Part of a small language model's weights.
Size: MLP 320 SwiGLU, vocabulary 4582, 10.1M parameters.
Architecture: RMSNorm before each block, rotary positions, no biases in attention or MLP, tied embeddings, capped logits.
Each number is 128 + 32 x the weight over its row's rms, rounded and kept within 0 to 255. Layers, rows and columns count from 0. Numbers have three digits each. The size before them is the row's rms in percent of the matrix's.

# k: layer 6 attention key, 384x256, rms 0.0622, rows 173-192, columns 192-223
# q: layer 6 attention query, 384x256, rms 0.0634, rows 174-193, columns 192-223
# v: layer 6 attention value, 384x256, rms 0.0392, rows 128-191, columns 192-223
# o: layer 6 attention output (transposed), 384x256, rms 0.0338, rows 128-191, columns 192-223
k173 087:080096167109101131145089177127044198114088115090145137105119150128134109125157149100138103154166
q174 119:145159133053097156135061109144175157163118099136144048125127110100087188129088121155175114121117
k174 092:091156104044143076122100108140189158135132114111137099119102136079103161108133134123158145080112
q175 093:117104177204191137124160133125091093072135145106120148078106162135162069109215145133081150112107
k175 098:172089132166118153106135136105110136128083122125143162120166136200139072167175133139090130135140
q176 097:145146056131156117182164109129156135112159124118132144138187099224173120125115126080120166175149
k176 109:113096107113118151151109067168156132157156130143076132131165090102123161143087065149168100175129
q177 091:105123128154168112095157124122085104058126152141156190046114147155159096115169123112084126147129
k177 078:170121150174127099110059197140077117141122142160134150119162118121155127162152110138106111173100
q178 106:132162144084076129140027162135146147150124109135129082107167121069093124171117075186148158163137
k178 072:101102118137138162171162112108146151097109103116090123113140150121111121149131147134146208131120
q179 103:102087130131122101123159106113155127127116120118134133166115117100161153184086134116176080092158
k179 101:140138157100143194102133081159131150112125108181150148085068117092166033142179145153112158112090
q180 096:119125130116126117148151137159146123096117146129165164085109147137150107085111136086056171157172
k180 099:143120104184114087141140113096131080137098122180116132119209126170114162112066186163118115118131
q181 095:132106106098157132169118161128171155094097194110054067131110116172135136089174155088205158089094
k181 099:097109139134165110132182141086231116176156159151119099177146163162158194112180167154163072124100
q182 112:201138118107146130054137151108108155149122098088137092119141098169110137130108083078153140108141
k182 111:147164129107108163124170101097164181129140143124137148166120100128145130138114063118169094117149
q183 107:168091053125112153095150153126117154112130164127102124131138127198106158176080164122150122154152
k183 099:120135133131165145153101104119142159154100160115103107157096123100137186118097132096133100132097
q184 096:117137080131120116102155115136124116113132116109143171122072120108141109125135187061100065122158
k184 090:144139168074071142082127146134098102124128127167125184067144139084173096109114126135065102147145
q185 102:128140176110124145103138107095156126165144094103159151158100122139201185177108168119169069050161
k185 097:107167134152149171059164100164159072115146126151164129081118106113175112143142137150058103114132
q186 098:146144135116148177138050121113119093170117103139139091175136142160117112086145089130145128127080
k186 096:086098178057113143176108146166145134129145151114153166147178170159072119099136118172147152124139
q187 094:189143104111146118211144140144132132108128165140075100067175140147113090072156079084066193174118
k187 099:162146090125169154184129192151116170111129147122130119142213112187174149099125124114175140144097
q188 099:076077091135133098144096127129147090107128120112113160073111132142129107064137155127097120134087
k188 109:131072124123141065121098163172114122205137098081061137099084106078164121115086143137136095124122
q189 107:133194084136102117121079163172145104126179088108084123120181127123148101083160127154116133207114
k189 100:138127132068114137094136169101122122108105093150115131190159153135149151136140149098059145085109
q190 099:151177157159134111165135146141140122107118141121091094105177129147070124087162089104050166206146
k190 103:169158124113143148150143154096160143071154131115160126170199172165116177109145116080085115109157
q191 103:149146076124104118107075183160121165174089099125081109181164145105054084143147088126137177201129
k191 099:114183126074148159167081118106140120139147131126140093194179149186105100067153102108126156149110
v128 099:172123158147159137139085155174101145145110159158094112115154131110160089090124126121119148120113
o128 100:101127122084174168110181118093095115123139109129116140118071089186138117134089104128149168058177
v129 101:187131125083125113159164147081142120170050121087184193104091138125153135147145125102105137116094
o129 101:102107134065118128095067140128143124096180149145118086088088097128075114122087147101113040135092
v130 098:198093146172101117126152148102130050102151110162103145146123127167098150068122156154147144146167
o130 097:135141144109132148051189145125157133149092107159086091114127124074103145177128131164131165111134
v131 090:165074140151148148128120118173131145148128113163101122158126133082142124156119110106151113141089
o131 090:073126171138158157123124160129109117122105109133113134147135149158096180148111122155176117155153
v132 095:101109149147118119138035182148125137121154112164093140110064083136137099175141135136089176112101
o132 095:105100115140168171146103107117102102135043142140161102111158164174155105061113132110142122111071
v133 101:144123080143119118124152169184118103081151116071124083116136159082118179106116094097134113191157
o133 103:098082086106125128093132141115108062158101136235164162139178139136114158174177144117174189101070
v134 100:067140093134053104114108137096094131072117125182126102159106148177119102132142092114101141104101
o134 097:190106140107142107127176106131139099125115120112151105138127151177172099105116182163084104188152
v135 100:132155077127200014129112126158153129127148150109136122116104134140109149137119156062105085140207
o135 102:144128122151123035128207089171081106142172122130115182167108129114143126172154097155091117135125
v136 093:090128043124106129106119082160145018155105087138144223117155180143129116126145121126122168156095
o136 097:160142148142132135189143124140159152149148110104121091180080137083096124137068144122096117135140
v137 099:032105086134105079089132095097136147097129192142149118089174190076122152122108130127145104075133
o137 098:139165139191167088135107150126120131123113149099093139129178158123088038133137091118090172174098
v138 093:151145121121059141130123158107143115121132129122138176132167173138149150130141166081098116113119
o138 090:145089108077108151159070137113128149179195111128102153118133125100097190146109132117112167078126
v139 104:146163120130158119133126128117121138084178091127116142150123193168138105134153116084100117090108
o139 098:092138148102098098093184112103110122201112110210132121110102127101091150139144146126064156137152
v140 101:084121176127158136130137135132149174075104094105076135117108134069176154168167103144160166116077
o140 091:118130163133046152090058129161128100159096097113109100151097095122148160141059155129111082126205
v141 105:112157153154094145158118156127096154186007176147161161102147172142147107158140122149157145088142
o141 102:142131116166125166026121199105193140092127143149137181146124084139134078165126185134109080114139
v142 097:153137072114140121169159178125148117101145138146076140050144079152120110176140130160164156116113
o142 101:131109198088200126062099110118157125121112142120112140132116145132117123130100133118134043171177
v143 101:135115039117067160092132083156129140190126157148172131112098157111101120141109116151139126110107
o143 099:138072150150139124177080149137101134116100141114111135114198144153165134164151136190142144145086
v144 096:184106134132167166144134119133117159069095173157112110195130145140059084145118173142122120122087
o144 099:107162174087096142115149101092134105112120109145156111105144093161164137142086165139130052138212
v145 095:115141138114166118114105184137144103088150131090125137142116063149094152171093170116140073153096
o145 096:124101107091107119144087096079133153120104117155159135114158117148132163141123121112152141132104
v146 096:083141106105121187139136186077133162178150136160131195130124136100093147135150167120083109141057
o146 097:173096154133135134102106079156136099122111124118165108156108156143074036095153098139172107164125
v147 092:126125122135140123171150151124132151103135186118055099136135093102063193115082145132172107154075
o147 093:108119171138100124083085118135129078106109082061105159111157129171184194078139113178141063158161
v148 097:157110167139101099152163131093133134079120129111095096126138101153143189085152132143111163119123
o148 094:095126046131102153132151116123114158169131075122135111155165167150130101160115211138082140128099
v149 091:183183203128191103090050158150104157203199106074138114083160107077149083107121143155149115133112
o149 092:117103090152180124135132078119119108125096188139120121125110100194132108088108083150158116116138
v150 097:124065153105122113113133128182135255194073178154165112107132138102119135179194124110096105117095
o150 097:137075113150124140127123185098092117118088169072131116142130106126117044123166111119157079142097
v151 093:105139114099081158161149137131131130119119115168114122128130177159118149154099106126080042180152
o151 091:086135118113094125118066158123146108125159135044152179108123194101119123138146155108111185123131
v152 098:158072134130068201050189147115122189078129187167143139091171158114150125147180150199139171171120
o152 104:129140137089165159091092184078131103155124166162128101151123094114118080146109131091175095156140
v153 095:108128137131131248150145144053093136175151118179139131118139186117157139100134144140098086114129
o153 095:091124157078097126095123110103139105124078171044156138118134131113098126085122091119081142135114
v154 094:137082083107136122136121095077115134164150155079131106097137118135171120109143125156118140185134
o154 092:131167139123097147103138071163094102068128149127152132123102168121131123104142113138120117135101
v155 093:102107147130104113087078167157128146134075159166113094108146113170122128157122145133139152144137
o155 097:138139127147158175095141149095131127138136126140125170118095080143194114075149080108170071154145
v156 100:156118084143130102151106115142126125111113127113167118187172123169073122096104152106126187106109
o156 099:128094122142130142132123114112110099111156107140128100105100152142175133085053116074147061091130
v157 093:143121201132135082099118088126135118118168140147152138135159104116113134102145145105118096149155
o157 090:116113077124125121086168154165077152087129156120105115140115202113112080084152120147133132122097
v158 096:118117106132130167106135156132146104147158132148126127125177138137069173093126116114170078181137
o158 098:137077157101165129131122131124121122135113163100116134126163174074076119133149116163187163112119
v159 097:115115155139109108174175187110158162138127160085130117149093164152105206142119132155138181165108
o159 096:108134152085128107082132110145164138187126073118131122185146088124089143181091103152189075147158
v160 101:219173101122069162161125151097125127106111161080109087104161148132147116180150185124125203144103
o160 110:074100172087144162106136093133164099105153138183149179127118109191150131112094136108165057107163
v161 097:144131085108110173129140074146122105175108117119169109166095141156151150106134107088119150141177
o161 095:063147141075093128132136138145136136123134120109125175118170148086069194191147160131069118103117
v162 097:152158164106110175090136118110153164128098118070054121125086111116156154102156129121158150096155
o162 091:119128160093117121119121143099140122138116149170110115160160096178113228135082222145181077153151
v163 099:141147091144150211126152148135153142132073187134146141150152159138126124126075124168122148142069
o163 101:126111156121141219102116104127135091096137118081124140130079084134149125126108136104170110058141
v164 101:097166175170123062152144072085134133121151119162147123113132070159119136082121101128113112117158
o164 099:149120061132157075122187156096155177161107116103113081140127206157112098133145161123074136142133
v165 092:131074144088111173130192114110119063090077073065113194092104112151205150071160146102132142149087
o165 093:100154189081116146120062129136089121144098111194126085095091141089047116133030136136118020118103
v166 092:176124121137175139140144132167108147135139139084087141166111155149165139152188120128161130163158
o166 095:080143096091105147092136118087092123106165076180116119111114077113135136117103138079140126092195
v167 101:132157176152125126108135128176104127110212155194148132077089123116161135150092099119113145126114
o167 102:096115094152167114179107151100072133125078136126122172172153152091154107122165093149132125082101
v168 099:092125184136107090133160086070128124124105078096170081100111100099092098060114135061136074065178
o168 098:139141120149104113130163175150155126065094110096078228149135129145138121185176126171096161144115
v169 104:171123135132083122134104179143150199072171110153161102154124113149117191158115069135091070140068
o169 103:094093124098146177116082163109114091153130158167150127081172112100169161105129154095161192085104
v170 103:079113150129155062160084186134135085173128125124097164101081070142127133064163120135127121171131
o170 097:158182178170119108123151053132125112097107075110115112138112119130080085136163059149130104174146
v171 092:072137046120132142106189166157155162158132149129121137147160106089145105132105144090118123098133
o171 093:130095131122169111117123109145080137137121152105116145147179133142103140161127125113155086085122
v172 103:140106125128139124169115119131106120091045094108079144137122153168095062091197179136178135122129
o172 104:143107170080094107166154114108140178148155084114138077099104110120133157141094187164098099153155
v173 099:173141119111137119174123081118147088136198097148119131114122121178103132093117091142151139097128
o173 093:150150223134061082118146120134168165137123101118152131113134146132160144145119130178097133148163
v174 101:129044137129147168105127103122149096159135105160106188129109049160143155150116143130079084117181
o174 102:159146143150102129167117155147118131182067156184113112083131172072070099109139113148138059175037
v175 107:108149154121113106123080172133122083063097167130103110146163130077103132103150109129169096156150
o175 111:142117123154155171093193134109158132132078146119087152180144106208128145139156113154148140111138
v176 093:164123100108091158120163166126110134071084106118094149108097117151093126137125124118151112096062
o176 092:100132170104139128131145091144124127145162151133138137138127044138156183165112150160160141144184
v177 110:158092138103162126173138134148141159092155156099150073121133113111068155077134124155140179186091
o177 105:118098189153126136072110100103097118133086087116143152134114106087143070132109086151142082102170
v178 107:118092062109160138122112138121174121185180125125055145169056131157080170169069109165127083116131
o178 108:139121169147116069126076128102104127160056116130147155110157146100118090071177108162169114186103
v179 100:110171124137152103154153086111134191165134089167178095146113139100135124111108114139086059097102
o179 102:145122101136164095113137153144037124113092107145178165132126097123135149166144100101114198096115
v180 096:159091180111183124144157089144111113173176122069136089176084091131108100175151090130136113215094
o180 097:093162127110072085140091131121076113116110085190161152092085123092115145123130094122134083149128
v181 100:173113169116134143189129099129143115132135102099142126098087089140125128148158050123146046102092
o181 097:102094090108153116128083186140111155130120146157144130142133070069148152141151203116139176127106
v182 098:140146126121116208113154096106097122138152113184114134133153144140185110166127120154104124110149
o182 099:079109109088139162163157086134125075143115131106187079065105156094159172132069150068112060130125
v183 098:091137125141147118173113134090162104163125140095089117137159050173149116164091113143131070110105
o183 096:174169138170132172100139154141160155128113164171120152087144151144112124126176086125135247084110
v184 085:105161175138162173123156150046152171119188101097134086099094134174073158172150134164136149163172
o184 088:154112191102150103110094160106150138123115117128115085158168148099098074119126117141098088197124
v185 102:098090082108127126108062176138135168112147152161149160164122099135227131136082138140099143068198
o185 101:107152128127141123130114052109097119165157132146133128064166110161092171114149111105094151177126
v186 102:134136052107077095140110121132111155101134130106138157128122117117070102085144096176110188161116
o186 101:093152144114107111178136069104097109092133088074136117115101177170149113107095147087109108140170
v187 099:129098088157159138165130170151116094110079099109094128117120142116109120096125118111160116101095
o187 103:106145106103122101172113144095138139148187133108132161168101116162103156160089158142146171140149
v188 098:159097061130171102137113126143142165163124058094056140196089123153107185154082091110131171113129
o188 107:107138167124070100140103076125095130149090090143098117127164126115067197086107112129143102173146
v189 097:149152124169187144144144237117140094145180137129131112088073063144183165137112157116125140104150
o189 096:075127137108069104127080075149138097146132118150121156161117178049119167174122164170167114108144
v190 097:122116142142141131103156146073104118112149176120129054106128120135111160089134147124131125136145
o190 101:128134116145122178087198115150148103131120175076150150158149123166158066140159165130132112094115
v191 098:099112109141115129090144127159129118109169188163173133104137129086152133098138114123130165215106
o191 103:117135161136121153112138103170100094126128077102114183139078110083120144159106105125090071097149
q192 097:084159082134114112129084124188062168104141150142093085097133152097115132105114099048047115145121
k192 095:122166208123163096108104210079094155104169114144148127160173071201172090109126145114158171112165
q193 090:096087187083122151123141059099183142118117098148163141123110096126127087126113127191145149052154